Part of a small language model's weights: untied embeddings, 8370 steps.
Each number is 500 + 50 x the weight over its row's rms, rounded and kept within 0 to 999. Layers, rows and columns count from 0. Numbers have three digits each. The size before them is the row's rms in percent of the matrix's.

# layer 11 MLP down, 320x832, rms 0.683, rows 22-235, columns 320-383
098:551517518430509410482584461466524524569455540503488512470426477459516530482509497512556497463466496442503536411490504491509572599473515469562460520504585511455458506640390481474580484503506559
096:481531472538514570545518627588505563490446525515460451510514522441512489436511549355440447573514332466543520517600544433497542594559426475536517513509527530553481467549548462513507521584453598
102:473549472554539538516489520553564495482373511511521497576469510462477569432536439499528371553560486466461472458394449508500488516583503449419585478505614466494503444501586550465575431556478476
105:515518426494484529460462450451541454542485484474456390480494565545529556490521559468554544374414591559595545526543493459482522451472525512461513545461455422562427480462468494401477558530468555
105:543511484519518485508490516494484517501437600457537512580550561532473538446346457493506510506488509503519422585449583560479643544527527480523436451563541451431483457466551514494553502477521632
102:364525531443450503542594465551497503510415477536544415525527500675523554552450510514386430477479416413442509485505549491408491481419459515568458599584513504557497408453532504527521469466464462
103:535587520500581483514527482560549573549452627479529551464442405473492598445524538492380521496593480475525545462487444466482581585402498527498572587502464507416506485504449554461550553517434520
100:437581458481607428476455559546503496439557498558467444485542465471465402526439469554537483535415457442559445435523561418429547599527413523518445546472507482550500526448425427489515442535473547
098:498488469482476574468445502549585519489462430531455489470694501416556533452567515522499469517437514503535464557575472482538516530448513420521373535468477507527511478405533336380469484527475556
090:631502522461532527531483437447498481422610477487528483609547536512538484508509606547483489525569568470492446506503496519479528496564506492520463471442517406452526514462515517566565463572451440
102:514488531369419488439489558508458435426458559450452518457560493438567505509440566505490532495488507490447602492533572476448511478424494559485479421518511426483554469484504435475512540464519500
105:489442496560378531517473448527501439481543606448508444437523459473460373442513546428465440549537468500457553459595487498527565452538507500424454397482528452447493526478545470590550578510555479
100:446533487514439538506542525412499497526500544448505435464531468530488468446501576412519488438435494471575473447511453465423546560489544442642557504482471445495462511596501575482543412535480445
097:519539507444546478539479499478487468464439458519461458453470480599504526482593526423617532592446387556551501520442463474446485453483447525486504413560600477431503392502458516462478531499535554
098:408464583517496437511507505514554490505515529512553577463411525432531415502505539469482443439457560499524542511464543484513440500392452580498435525444529522583477423525526468440533580506461595
105:557521571552408491487542538533487505594562468544379480510551421512508533426485513491480528467545430444554486410539484555460457541407422458506429448537460371520527504459553376510546553512537552
086:471498495453551498506492503479515487503592507439442587511482530483474468512592443509561448467552513470516484553475570534551476544482491566438502497474483433513566547528499492459491551494576536
094:475500483518519425464441481547464557596503497412549603643470473593403490569470466516472569512535395527550483436475532512519644542527494560433573499535477499527485490516506508522512521552512508
101:502407518525511533473469509501461572516510477559519489513526403463477442452573432472382563465368522468492432460502458514471511555543508492486556469450506495558581435542490552467547474498484525
092:606481497556507447528459467538558465533517480502441531471604519517527534537514439459575554575606503549529574462463509514413564542467436507479511465494564529492503515578485491565482565467482470
090:537545424459507534464511484456408476475492496498525513510380457404508435575521543501559499502550544462433569483502528485461491507475422493425406544568498562491597513501568472544556476549495420
101:529479579469525589448520500526460519428464578528503488642477460495471450497473530511543534441442484582532507561582497498507450495561508494498406567433428534514488405537534471440450470491549507
100:581458588625459462615489575505465497539557555477487499454494514497464426489579534540424562495484550554520502470512452511498517489482534471502481476465515443443542410426565472505506580548476491
101:377491566480528524453537398470477480597469448451526507514438464500562502437521462543509596526536538528566577507433627540482485471442513627362488460518505455428485488526473478513535561563517507
102:436399440529430524537479644490447524535525540418431628537434571464521507503444474473454490363651414508481614412563563438487538447489502463531501403482472574451504524542483368478442511486522414
102:522544459433478478504507430533569567474443488517505438528491514445468478510422527522492448480504510551482479505513444564532448577467525545495502486512491511477453469546492481472585480502525431
107:582551504541481428465509500459508478452537452466556444567525583464497439487528531490507562433443561489384539534575480417470471488505580469444584547466542571510479481531507523456573532500513423
103:582548453496466529528516647514533491521527569494544460475527547563569502509522539535496470475515542485516492484518453432536534419474595461457502544455456505434495502518534552592504565504456491
103:557419533498469539496529523504459505385399480530491641550465486373425514482572427511526568455513508452587535518496479479562523652527388538591464464556419462466400594510508542489520549511454371
096:533477513499566445381457435449550466415392598520542422477515527459570456487568457510448521508480501434552602507435467534451439501503465540484481468490453405510508488463439490457460452486430614
104:462443478408648628389527612521476528439500454478476542517435467489479498443501506420521487499439570469531523472503493511577498499550561434528366497500526548502488426469439590416426427562554525
099:494527625544523468529460539551474538494580472462499442506504550487506364565481552523522514528505526338442516501448537396469470457538551413507497515417481513580459515465533557535562563435507551
095:507550505527440483489531527472502438508517567529476540508425498543497524538470502457554464507585497464483476554549469434477487506487487576514438474515469496576479518513558506485494482519535482
094:458508429512518444428543424444565504462540440490401561522476580545493575503565462510452474590508516582547411425501440474484521599530508363518507551576410447477490557493463493483573441516556539
108:482459425438505448568452588411548558558511487527558466620534561472522430474590498462521550575475503574472514476446548485465487459553593422576562510406527378470494505479534475480475473551536461
102:467539440504448464520576471441447466494492508542476465491461379414479481586492483464499555537461511519521569513475547496434476492524442481462598483470421426511499415558545497577501501475399521
093:493440593572552503426505584505501467555420518464535457505458509422548531428485473434409449495592317493582538523569530478582462528477435516517561473511510481548542535494402405485505541464557470
097:623518528577502474470495533509455460593606470473614482478464484518485509450540416544416501499492434478512567406565473483526544562532571502499458538514536464560484470490508519591509479488460433
101:501494478462464439517602559504529506412428520414420568633429454521482466442505549488428471533524476464540487505622513468537524579503454536500481451539529465545469555385416453443526441498538487
099:435461560529446483567507537603506538422506564473513539533541468514512562480477457595457462407428530542521546523472351579478443500473477561486522562565423455433470623482488493536512460500518496
094:449445569483547440495430494498523505517428497536533470547474555505506453574503421486414528544549491520470511511558427528478439557501594501521478474523461499451489517397502555479480486458547559
099:438468489603459459398443457564600439554468463471438499387534634461492487396527470438454507535580510560425455425559441482582532518446480503527457568485590488435464486447474476519476494469488537
100:443539550563441439511560561541462515450481418481512454438540446477575497432465498605435444514470462521555446500497515437512519437526393532445480554479509508547569523524536480489520476493502443
097:506624540528537437526516487409477498563591421441489484458448465438552466495560539482569570529425424524450504505482470507505579566472547510500575408484550452420571537531512535506525507470484491
098:512647455474549552451526447525526521460537472539508439480476597492480487485414487527545510475522543429519523521577547379515491436559542519496557519545514519484443478412483554436465540556565482
095:514482435441500443521476517509486452492573524483491584404447464447505428416479569540445458498597470523510429463602402544566456455489574492505455446547488512483470426556506487534384539534468474
092:656496535434443549506585465525473535555524510536492459501374497515526486563559497465487479528527487575571493430497472466541557404500452499530524485467479482502452476539482477525530511508496498
106:472430451509453500566458412509562551452468516460493445499536406457495564519542499443411553482503544520487415459509438538426518456463515502448562421520593523545507415485570575506557561485477460
096:522479462498420450480425572532539538521563528498603496627527423471413522534554534476497556530532478543464533503526519549551491498574506542534494524535553507496333571507480480538568477459484534
094:446465401480547530500542519474514490475536454443539523469463512477519599476596413404530490483507479537454480540517565431426569502472435483542522498471343509490573547613509512640523563470468580
093:463485528620536524520490474507409507562522574560495429573495451542467588481427524427595577561477493540578554442517464531477524588532561539556507504516575489482559496385513490530470546526603540
101:553489473504479481549498626473545518505488566423455562464408492514546541412436540417548511492505411411470411514464536472484414528491455510414535430520429491441493503457482531540508443520508419
100:490561435513481470515594544464532535485491470455555496513458409508544580438548474581474461479473532445527547411531511539586462448448473519447467526486568531476550479420530548525462491560477594
105:390553450527502514555448492500429466523457474521452527442401495599502495496455514492446504494477485531408541580534454472621345443489423441498493440413472463474513476440471492431532580490488462
097:553518383567553439506455506413431461463505435447501484493466464521522614430490560579552483507508536472520554555458490536523491488532534448538426565529585529451560421529581475625469534481485542
100:540498505430445535440579567506525515632489527481532476517581535472503569564433533487483492547517543541475564538551461476488492513474461481490547450485540454526462572578473359457421529592526493
101:586443463461496400524450484479473433529481512476520413423510487517572524513541485516506437466453525429425494540536508427545494514484546521519472543522482496497547431572584472421522517460442497
099:475513502612467525434425481574433525478480516523543535484540509514513512512400566555551439606467481539536425576461591518449612501568431512582479441497457449501438554491499547531510616523543566
099:552513519422622477482561492385510540478562461495581459506423447536530541528350632482513654458547511452489549622490533475560551511509534409456357506515506517360473478555514467485544496568491490
095:465496483522556529520521484469429474484434434491500511569535592450474526479534467424521412462578503517525562572474544491546496586546481487521455433527471530591543567603522545476497462494505520
093:447474381438483627453470495500529529494593427534534376499521525561560452510482592447503585575499492529548461520482455462497573560593624432483505406494506519417447385596494454596442556477532530
096:466474643476527580472417512537614491509448499512511512472567493587471493494458523476600509545420534519516467438515519578481490563510536508506468550390495553589519471446485462546570489496481478
095:471608541546483486530453432400462471487464452498480441499547521534519482472451445524493537484531576482496538494521425461479428506552481500516569506553593488446559558426507492509465448460503465
098:505527545561558557526451499474518468575508459516597476545488559441495553391396467547444468416623480440517518463493467462505497489463444524529475524537495566538639463530509558570507518469525435
099:567446411546473538397429489422503539581511502523474455541396536547557347476577498580437532494543541615552512482585501572417522484485568482502531493494470510564514482542548636439442528533446469
099:581598528623618478442523409511574544574537496504446523575535476535494498491498518595502466547489582461427449623462453515594459439531450413547471565508518515535484577562508492470444488494461546
101:498500491520497533535506599509507526348543502421433531478511499493532457505505575523503420494424407538445397483414421532523538465480424451515503536478444479522502499500559529530525479445531368
098:586556481483602496441422466434546503548517542524642497423541514463507533495426412442520513470513513397576514565441516505499470469570531452492506472417561405447455434501465616444494496516522476
093:553570552439541465545413570518432513426368562550472431472533420533519473514476468443525471336506392490473560521485545504545565554507441460530517588450484454483525490513537558483565511504464541
094:522546530586539514480529578365559517545498407527479536523510594442502490509519475436558483497555425524508515541625398439505432506559515443539433450431499492559496459568547537444511487534497610
097:551500585512518454544502431482455545491446498430555583547512474489458458502499426527601559551460439450522505515441421549491602430385485559394464475586653496501471562538581414486477496461516604
099:549512556480437506465515552597483473511408498490541459447496469539502525504528501475452556562460510439473595561528463523507466426558435511550482417461493493485421556549448492553513561489477613
098:498506407390551439489565540482574555432468415478506499441466525595519450545468541533505535444477472554546487469517407419605475513546588442485480540524583503499460458539502521564531571529509473
092:537495537543364572491576527505573496480470479527432520487518513493499583465502452484499502375478409444506456530423486502519470565523562491502442541505471517648506450508534455529461535470546568
099:393562490425493382563482525489505537444462437492420491609548471465490437511454450520472441400576481466543473415494465496480529536497504519451474522479555522543475521565524492553496463520507464
109:503488498437471484449470523475523569498510507516470517595519526492556533466490509493481429546496458500554540506490514526491533568583500488473474390529491537402463486464542469431533537555522464
236:541491461537544486493483484500432501438510457510473550454551434584464457410542487513468464510489497440537499520480506535365518478453541476529545548387446564460554422504472457520407508482550535
099:521514529445465504470498495390556439463482532447536504525477502437436507537542512379456524388469554448509580489429436513550638490558581461467447522522405467515545436450516494476526611498451484
104:525589465484607477481462480515452453515574545567427436519488536475517566493555503496488521519490530531451457485516531471464519470426458465573529509475507552547481533485481433452543564478483453
098:532442470463553514405465443449627498502420477480430506608482450385529511490566485452469492524488533539483557535479584491470503554477423445477527572547505434533528487533487574529571552479475575
102:437414547531553473515489514509499554490496511487608438493504448496489465394496574494468583503509500511415511480440543580458523459523472477591530630521409608466501531531480541480491543530486548
103:518442450569581540514438527398558532416564519491414504544474586492484465425606591567541446497411448380435439482501578450387467478523515499578525496532453465467393568443448501447398480520454518
100:491443501444459427539479548488496462459574515457493429525525534445521517518490518448501508463596454411545423538517557563455480475530453425518524475586474577580519418561432496539494480518552449
109:531571600431517515587509526418434558524463506468470549511508493507604446459550555463450515506435477632540508513538516510480567553514448542514541446509486506487502523554488440503447533472449489
105:514467571455581625572538592470565523450452507521418482547472479574520416556509531487501504467578475366531469470436486521484594448354510553508486548496538506509492426607522598563443524512490517
090:511533418600503506463505536549415557527601488495549452441515491540505427525487389431613498507583586518497539525446588474472585555572496497487586568522498566586448483481519453510450406541501584
103:521604452503501467481482517503404542483517468522422448642490514549411509459467562409500518408522526510436490445483523526473519419492418565541564540495477547517561518550476511531392473525528474
087:590469500393515523538496499513487478448524476526483514571513524523503417570562522521553552592607599512525432586480538374573463594581504510495404530441483500468403512532470500557567506506487625
098:493557503544523625418548576543463444536569488484552464500458453450490513496480443507534496371546529463453440505437484477445504509426462408628484566500542515512535461500510464475459500483564568
103:576475542530527541452418367587475450478407584389540504513415484494507533510463474515463419503557577679560475561532583562520590521485514602417427508520512463453392520558509542477515493445474490
101:452499418522465489480631575441522501442456639533458484487486581482523452511574547590505474573486546459546515452561542502467504391406496493496459419455496460419474530460471430472438526509482497
099:514587524491553505499428482489524483466477528450551511534554464445493504549500531491503451563413451525589494388521447499486510495497406504524486446449504541565581468552553526409528555517531598
095:499497515449536563455436472468455429497561465514499572511458351566525491455508524462478430462520462417498507447475500524534475465545449528476449522505420539427517613445525477555549618478509495
098:544503518548428497467505455457536511506479504524366577508403463501530534509479510523491525522553500439502505397474589576486446551492524488493463458495544464536560473488495482504460495511426534
098:542470538501411484577509519535464519502570518456503440562403458493468537508428476404566596517498448559549581498487513535537550402569469388501547527485559471485579424564515514503567573549480509
098:530427579595409490540520509423548491497549476493492402503489494399557585486472429438514568485527553547535528506468429430536525484475505620495510433508555419510452436507515515486488591490456555
095:393495424501511468616542495546541519473568439510467537494593551526498505532415579504465453441512464433542494464519586480468521456553473576472495418526576458455482509442448431540480533528519575
100:445517466500519485392353558538540532470534447572427498517600521497458467506574561506570489463606616446514481547572526486537463450490537477453536407499513513483546538567468538460439491562514500
101:611572497399508511603523526517505529477429457520485652415569450421464503447479513448423546461492605508494425479575538450511500463502516502515519489544514493524549567538558538509512444511531460
096:475463461530564498475481636522459466544524593538510454479472478518484502505465429538525463511527544519516470408513498518471538460508465523479543618499546541558487526485464435612514525510542514
094:545524555495573541442531425493540480478553553534392463532414537398541512407455468552380520545521443485559469542448501513490483508475540375487484460486484522471572474538461459560533459505528519
101:482463504489478538521485563500542609485578503443412488488575548459430430583533489467492489477570454483489417544495555491412495405523512503466508532513494486497538445470513461492500540504463478
101:596495475445485624480407509643505511417552464447507474489583467525454533550586501497515520484493517535489541480549425534504516500480482519542579470514438560480551490438483502588462495452564438
096:401476453474460518489462464563473464535486497448587607555471501458526438463343496468547541525602510634487573443562474445547498530497525485520562511397534551461477409463600426628468586475476525
100:508473513497538487453465541550507531423505502494532492390519538579518497603490441527435513575437559618500457513553542476505593490575438602410476479541392560461545499487523513500474533575432417
098:486389457484568473472462526490559528517554489514444504353442507544484498555564481519526483462479590518607448459486551524491460597477516517473566516501526388513519573555528528507566513505572454
098:513503417548486441438466628545482440507583441571530495556417447489561562489482424511487455606504487506581497461421515503427541602583539398416485523514403517428525486519485461605532552453528473
099:496467556410624453510452497481450527493538484528450625440466490378454590485557479490538551558521453460495553542518542587459622560535497502459431479499552438460504519495520508482513476522484514
096:515487416472495575519567487478503438477459458554468498561567458474516614601572462519523456462386490563415498371512492560528536496496560514528468536537432552571515465500518524518399494484478559
093:479582537489493464519596410390479423573330394552542486496482528593507499455541490543476554421460498429463482440488572555490453507421505485482478542512484410534526474509568458545494554466475502
097:438529535404447415536487538542525523483472484552442558392521550559477566514502453486479399463521412501517472559456521487533490537524537482453481488435378497525525418474568463557547495551497454
102:486533466427551521444525468521536515530470421504468425509548483571518506464599598459585518541524555486487586612523468439530436394550475498550545589417535517534436451521457544560393544372493509
106:487539552491490544506389486584485508505446554557455514573551566532580432556486535553487513548545430529597456415463574567460524508440496449514493529488538488378496432484477486389469522467520535
101:543492560434535486430493552384569481570497496513575504446522500440563421502427566439426479488458456418538534465552534497448497598457448498525514574499508582481601506519414458475497491418465575
106:536513506489512553571553450537505509511509543527551455503537481492443477488479427515534473548468478577442503468583464551500438420515377400509531518430463624515496522516523576476593403499466413
102:361552540486492487588525505543568506461334509475436521456504585465565583429525471465541394435498406454492462494542515490435491518482496575460574407497508448524560542568478471551483536509553542
104:487514499504450554518504481448544531518497500478420571573471513552541492454527448402593536530468508431442559573509480533456519426491472448574619559527519537560521449502524581434519528469554411
096:472507428500550469517474535503450494555471446523459316513365448469517548410454585480496566503483510487482518618500497521615444561570548471482435543533537515422451380414557561514471430476444567
101:531421469500521419530594528404496479500491503508533487515493546498537430505553480467599563389504464475581610510456494524461537534518439501479532521439487458484513390516453542424538608568551445
100:604483499501475515575447515446573511592533560446491585560472483526492435480477449481549487554503503501590402401520567516493515480447454613507507513554449520497530516508432433474476488487534508
107:511479445610497523492475540520506515434479432480456406465480426544454502504469462548479454452393433455506498462516555528551506504470533477593526558529459471469590472561598469517580515521472582
094:487532567585470569396531529510491525485470590544553531446510490544442574524438479469481491420499464441469561527472489493546521473508426568379501450501559502414429506609479514491556507522544579
104:513513484359530566498528493437588507506527545470593472492382456491542498467523516550489537541552515451495529550513475499519513576477563541516499535533461494481505483437422469490452505478500533
098:505497478558440469491521442611536533465492451497457478485486492522513320515463475481540438458462529502466461490586539472467494461515516533559493537630429521535493420513482455454599490546567539
088:445546476522564572530475540476508515494445476506545451478448523472546499477548500443477445464413499427490457488542563488584546565491543507511505484409517475519463476485445533504427439533500426
099:456407495474414566414552437589503495555463502494408478466447532513494515586529544477526452514516445462616538467515489499554387598511384541462511441485553442484513421451545485561558562480549441
105:528562478442488517525462503662401497459490467445479592418451547504504497464384500556491502448404613461526414532464448489548550567454541472502486565535517450371538545494433474542477511528543447
091:546523483421520430616446488451560524531496444555651538472526523539555525522552504525479579524547509502529530512488505530578468513446494538550528538491549350506469512474517494404520502475502558
095:433424429526557449500504547499511473468499514559528462435478491467561551503632498475462552488505556378425471504494497526411521598489496506528529511512571472452574479485568496513473480449483502
102:598506439558463567498411468457589482556472381543409486541498480530547495436480465410536549467574528587519495465511517543471459455519539408531545491472568494566576596521386539533435502466531550
102:562543561474539486492433526417442499585553423453452489492529445376443441541465507426492509423499591466430523512476530466500452499520496484471458548542476479516534548456479495524577526479480483
101:536509588455445500526516471461431528581477524517460443503538536510460527498496538520479533493539438526488480575504445577461562490461383415414455543440513533478508560519508505483523471538516605
097:543388455583515516490516504512455498577561486596610495446454423445528579501452412548545424598590404478452570496637569480442504566526436634528429475447512436470531565452575514389445557498532490
103:591594482548540452582508421540340491549551484513503589496531499530501586544484435504443562359515477447482462541516592461475604448516475401431489509551444533536443497466548502489532542460502496
100:488528568515533582492530432561546499471462491477563552569549335506532562585481400423519528515521453483594454547549498539543503558413536458547472467445446565572437519551554464474506419503498517
096:482399483511602422484482554558544514447545411533476522467474554600496552517523598467413541560480487547524496513507525453451496522388527471502562520544448517450573453538429509510477496498486470
102:539498512458479509441525485569446539531474511512451548552512492542503632473458575502527580497462496518517427450515566546536513464480551457470532484598478523462408610549541495483536442486465459
095:549498571485471519588561515469501498508505488482482432524488395394550523521476525507509566586477478549490479430446527575522438496534466454509583453546448474477541582517460422509483495523505495
101:504482509464480510511478406480517553626523502480440490423544427530491600470487511505481446492527448479546466470477421522500505445511576489572579497532494438474452500583486523444493475547511541
095:489551521519502556504426522512475510461590558554423477554427482450441536417486443523568515513506424468448569567427517483440456477423486470482546461416427532600402526456475500501459558455532478
103:475511403522606498487463525417542514417494498525422555437540606463539505516498649395462594533551505556455563502490444523549509524504470512524468582414449532456519473547498533493510453495518509
097:449574374594461455455446445436512359487500587497481466463485495520543491608485530472407560539474477560462595540483440468558524473518565434438520458330564514519491371521509465527444558491435493
100:511535476495571530504672397504528440558516561440506485565487434457515548498434463510539541520409523513459540592475514489546538512470500446432425506427459463473525542433590579507492507440501516
102:435532536455484520573479469412393530569537508567500449420502544489468531418515489536572475498422459530485549465418454503450397568530425470477567440539567491473541451559502566459472418530575507
104:510478486470531550378557436632480482364512508459424489467462508524557604492518472487536491487357517575542463476441548467478499480406516551465490501443434509427486580489576490488433656534476507
103:469529545512484406479506483569504496498559543492538560450612527517515493475527567398570486537511566535565483482588517512550423440481499528470482568491568443466519524473490597466549493482430549
092:538528485464495424462500524451489551569474461538413501432501441468465490592516465448481522468484453493535434500490456386465598533517457552498425570485612575500601398496495452515584463481478480
095:470543495542535572555516496487508484471459439524521419501502596500485394649393476525517346412517463493535501501476508468539551523638480481490619631442473509508548584405411466558504537461393548
101:505525491459530438511492532487558554487519439529491501504552387397454588515594549448459593505353532491467487536558377483530564465559538489509572514554523531477499520561506508501419646501521445
104:525428493536588430463469456542430480560515560564441497451580425513546592466466515486441542600479547403479582469581499494460573376451491567443461498497501495599580452406474440466507568470466485
100:470562560581555551478520543502546464396580517451492463504563521465554480588595537504589475454462446538439507686413492512437461481421441527445514467498528452509557560454444492543528436452474487
104:503419482463486447561563496454528528518449508515541457576465558471476415591458507463483528556488506544457507482460485519536532482503626468624462497467485529512431500496539544517519535500595478
095:459524397504405446435526574542495522592443375563483535559530433413458503522513395517512554467488559442479363483475503454441518489607552494508521474434421577541559455505541535535537481569452563
101:498501461444525445432576471491456488533458534549476491501506438630415502528484471502494496497540527503447434598480521495460476433404547498500459424555502533566552497479470532524516460539517486
097:480491612523437420497447483522565522489519516544545480582615517515561545552477481458583506465505556480538550541501403544448622501479393585478482542461605507580490495395558512548453521512444468
099:506445475442491587449573486533509517540507486527541598444357520551424479492496460476539548508523496416468494483468427493442576507479511582590461445472471478530516502526436512570541443535541537
100:491376498522530466526458612508470556476565416550528529468518496503461531462493514491465583449461584517541410432544573584531513587496543524562534550593513596529474517343493529521441472456487528
108:478471528515439441540470506500457493484476502472581543434445400515464531414477486491561589499570547460450474561506517538480537500592510519436468412480451520491448524591499517503508573506440459
109:537499443478469516397525447504540525551521409380490467455502475571591447530486523425441534546529537458500452507476554473536491419535498455516457542501426508497475506534506507435597504474417517
107:455598495464499444481590507486480561508467418529463410622472555486427491453461437483463449514472567483471535522553554506506533485441465484531431518571525452547441482473447502586451561530454461
101:490584533403433555466602395429524480509574536525477472496454534441481438472474506485424534451484454538556580501428490482431569463464464519507498496557429523553509572518513493511489486480400584
099:440515469518509432452513487568465544566535455577421524465557521382518391540586477474472490458572518409558490521510628509530487518543494514493427480561466466529543509526449379510591437534444517
100:507465517492500368406439456323406461588425460520426471407432537427459527429512494449593525517474469563569487449509478449503461510504494552426489498549553534540423511509381492584547496526507600
103:530567472501546470528482465513578539517453593517548503506504433455505445516550486421575434527503509578426510477532432512465558497491401426502448513422528485536412516525546487580502370403503487
095:380614508565538419522383488509482556572501489514416403571426494447466419457584474482481622402560508510438481544565540526517459474529425558493452474500480526442504464518442539554458525597486480
101:476465593540486487532454567517488456529460495506492467475515579475518473592580438530371501444517466515446516564450499584589564515558564530442534516527610395419525491593514573510447505503513596
109:508571450553554504544519537571647512456581592550549504473479482534409536534499432473580509516472451526500435450444497544525461512520512541452627442463502481566592582488501544437529468441538533
097:540398513605537456517528469489414520496580460478572418481413593523480532538382425558566498512460462642510483578429466502489482498498469512510555580459461570535548494583492423482480512493480460
100:537461459486540526551536490470496604599466466493466478502470562550509508423521472498483487552513537573489453476390454577488457518525552491501441514483547509487458523487509616465546517582510515
104:520465458560482506507511503409564494433400543539507604529517578442577533584527447552523442461565459441596549423455438412456458407467574499481394469504595460420449477666404477500648535533509478
096:528500506488505456556439533420513538508569455550558494454507565487499532485553497448431403481527417512503481522453385532510569523518499467448570553533502515471547510601434443398507549532466526
094:454516455471475463489580469446591516353499484501481440459565564522458521565496484486495571495518424452473622590475542555471555473478534486468502418525604462543409578474539517393457580515451590
099:578445496560509541440524494473606526578489481534542512491538442471601521562610501504554397508369492404510510557502534426461493702478553489518513529475477437536423465534465514423523486488457492
101:468497485480506506639511580510412508478542501480513450509527531367504434534514512574438479553586524508613451603565459537580439517477364514461473450442460487521555514555433586467452466568501453
104:501526464512463516415481440552528463565490474476595490558507460586546456537517529504574513626492510531501561577521543572446464382508526511521489421597489445523575410519523469491547488579542562
101:611469474572498508488444521543517469508529464444402471444553483519534465488383482462512336416437553611411386410573427505460543506490444529571474418473531531556468496501477489548620479564482458
099:496593483477446458516471541466543449584558575441590474458519479397598464398513525507490482414558629440546493429460486451511412592636528550455511495497524467560554516439487463572532503483557492
095:509563518522538540522355496542464479521476523512544512540536509421525402536494607456536505449467497478499512525477577526528452449530454445413513595463473499599498440502593539486545432435442486
092:431523544441539531542519454429402527515476425491513422515467553483470530483558490471484559451519551482509448494541399511423639500423466466469598461537511510507514437506450511579465544535515429
097:600486455431480469526422423554461524536472571510548503427441535518511467548485501591420488596505443510542559506510529572418501516513428566457523549566395484423558419526530522474515486480470474
096:509565521427490589411430490425503545567487549504508543490413458555488333511486540527553528568441568449462449500435476472472541527460494546474460487529418459440529499612446398532489461488516465
102:498512469370429437540448578419499544557479523446443470525448517563510500577619520493607517437463493555401402468438561492399473556481589456503556572505435491541519476523470512463502490532483467
106:468497470492493497516480522538524493522491500495475436544432447525500549505510542454517538504465532464501454453548481530444534492456493453531564481443401493428460506536493583553450446564440543
105:513553523482495539551378473472562543537453443496484541522451505452581602410521562369476547500496454530455539489565577529561551531610518374513499480501529468454459465495479528458416478520512521
105:500508510521524528433487519443569510454587461605444463531611512565562485535537470509432527557454482549487462492568482492414479562431376568479551556391457541493476482409513498462485451487499553
094:518535463460483528572458513500488489511458474606424488532581515458580486530599507525497503464471600535498514559463508511493467515551562653521464540515461511510522448409508451504467526575502509
104:559489468449503429530445550445475575518462494512543460472462536569538536515508572547578509464459531497502499537554478497484440487504507526441585559544478493536339450509461527517490443478476493
099:515608554420503474512470505573466522508574525494532502471540555528425561476503487582486484447507596477501491565566485537462427415524507553434496518519457504467481505406542444531465575534516475
100:560458463436494532491562488427480551470411441562528394495515555458510478530427539535501552504449466538464616477522514511482472556471578445459430563466515440418539457447475528532455429495515522
098:565479475527440588424397495549439480482474496525483538413492400497487497421499532554502548548484410443584546505566489530463430507398464446511463445521627449527498461513481595566530489529480491
098:525504529585502402467530439439565462550486507523459456508427543543460501581462638461466516471586520565442547423471482572549444470557508503557512494495554404504487579466505504511522466437463486
102:550531492512476439497475528510443545388482639493581556518574517553505519481533572599491539568524505594416532588472500540417630533561440464579577532472505634509508530524525417543588529561456515
096:500549512619523535492528452518422489462399531511555512602521523490480493458475465497576494416510538470481452474438489432523496433483502538541577547547580529535478550495465539571460512494509503
104:489538440480459452504459410530486483516572552490489434537506540450553460577539466506496484442521515463469434486485490391513505578503414611471558437440505514590565532409476423589485561492535552
096:534462447469466534550584487520480494494525477409504435383530456582479358455510434513580446629497549526492459414456493430398533471482534470501359529407483515479520490499535576448416580503481479
096:509480526522520543499516460512495546485478527427580523511466493442457485414510575521622491467541591515457525448490445493496490444495533582431406571495399539476531433543567478507446526511532562
107:475603492496589493478536446435562530591516475511579514548598391488550618508550551425624445475494505495407488485460427455537485397435467523610444550577488461529420486491447488548562455537519513
100:516473551495503615538543522580526535494487448543507426473445525501469465561516399474571487436479426493585502625555545488559529601536454512500432530435417528507430467448525574427529520540539476
101:398480485485624560425454566529461549425486398576518578462570629444464577539486561511449488520437495522534482523583529676494565508492551528410474461467424499494540545461529419473544562483489539
092:539376518493514460390573533456465515443490500483507427441493491458488530462552481605467498566451483483435489377552505546629466548480534416469485553494493513473463520487488495614506499534546478
097:537523479455395417532485441488533495456613580376520504487516522547502567391489487427550564611408509522541549505461465455445469473509560542485489381485499490509511555402494463484488522503507528
094:551593633575529541519545459585511520516419574481394478516493482526482440529449473564524533496538473557470462640442489452511492529529486502306542418385479384511549488474505427460558542530497418
103:513468486528544488465630566546480515577474447491472501460490559462551497512479512539538477474534557515540509545505512460535527496450498501516501466483465383494469440442501446519501571538473469
102:458458526431517478628594479568430514470543539518573497463476391476470547453469527532494479522490499438479511550496507533396483488533426492488569469467483412423442471553462474497495521467459462
102:528597357486505533532541554501525505461508545566514527579447394501572518525533439548568484489506412498502478458484502479483519441558543467406469459481451467510525516535573462371532458455439504
099:496536372506519566547489523545568548403490478455456521476422596562496546541424467510506541525448537461474482385501529488561536482387426513505504505533505526532451481447516558550653535541427424
106:541571495476446494483544440438479504444542442488491539509505401504493489476425551496527437587548419537448517449542504499534454515482587518577484472545536512526521347498507424518598589500567501
107:429358491515547458517472614560517481495587508535463439470564504523504477487500467502499435499532504467467517563586471490473515524577588526541510446531514429410482485479595460435556581506480537
100:426449570404466443559438442455464444470566453500526522475512537603458612507426516518456493497464477411479463471389483469488522542509506472534460579557494488462434465467598419378490569525458556
091:536521476417515526463543546592431476526517505535559440467501516455489518589467449495543493454477595437575465466553582472494486509467505541461451447466527516609555506485441592502503396469557424
097:527480561544586443462572411491508500495520503531482484541560481501534477484581438545499513537480437402622564537511584452499415458471500445535445571533416643487454550529528499512456435509466593
106:596552514548483510554481595507515503502490493469486480513533490529520439433469482515529432460578518465540459508518524509501546415501506501550489543621470499453489465567540510566492503500544516
106:502516431502547535483571519458519513593440414430521441467475540487488520482510490436484522463517580500481405591511496545554515515510561639546438538613550480531506488510566578450567437534559455
103:509516514542428525362426455541502515534504518565560587518555452537539588425520563576462544467472503516516472543527398544488485443525436457526436441508522571425486437459429437431452546502504463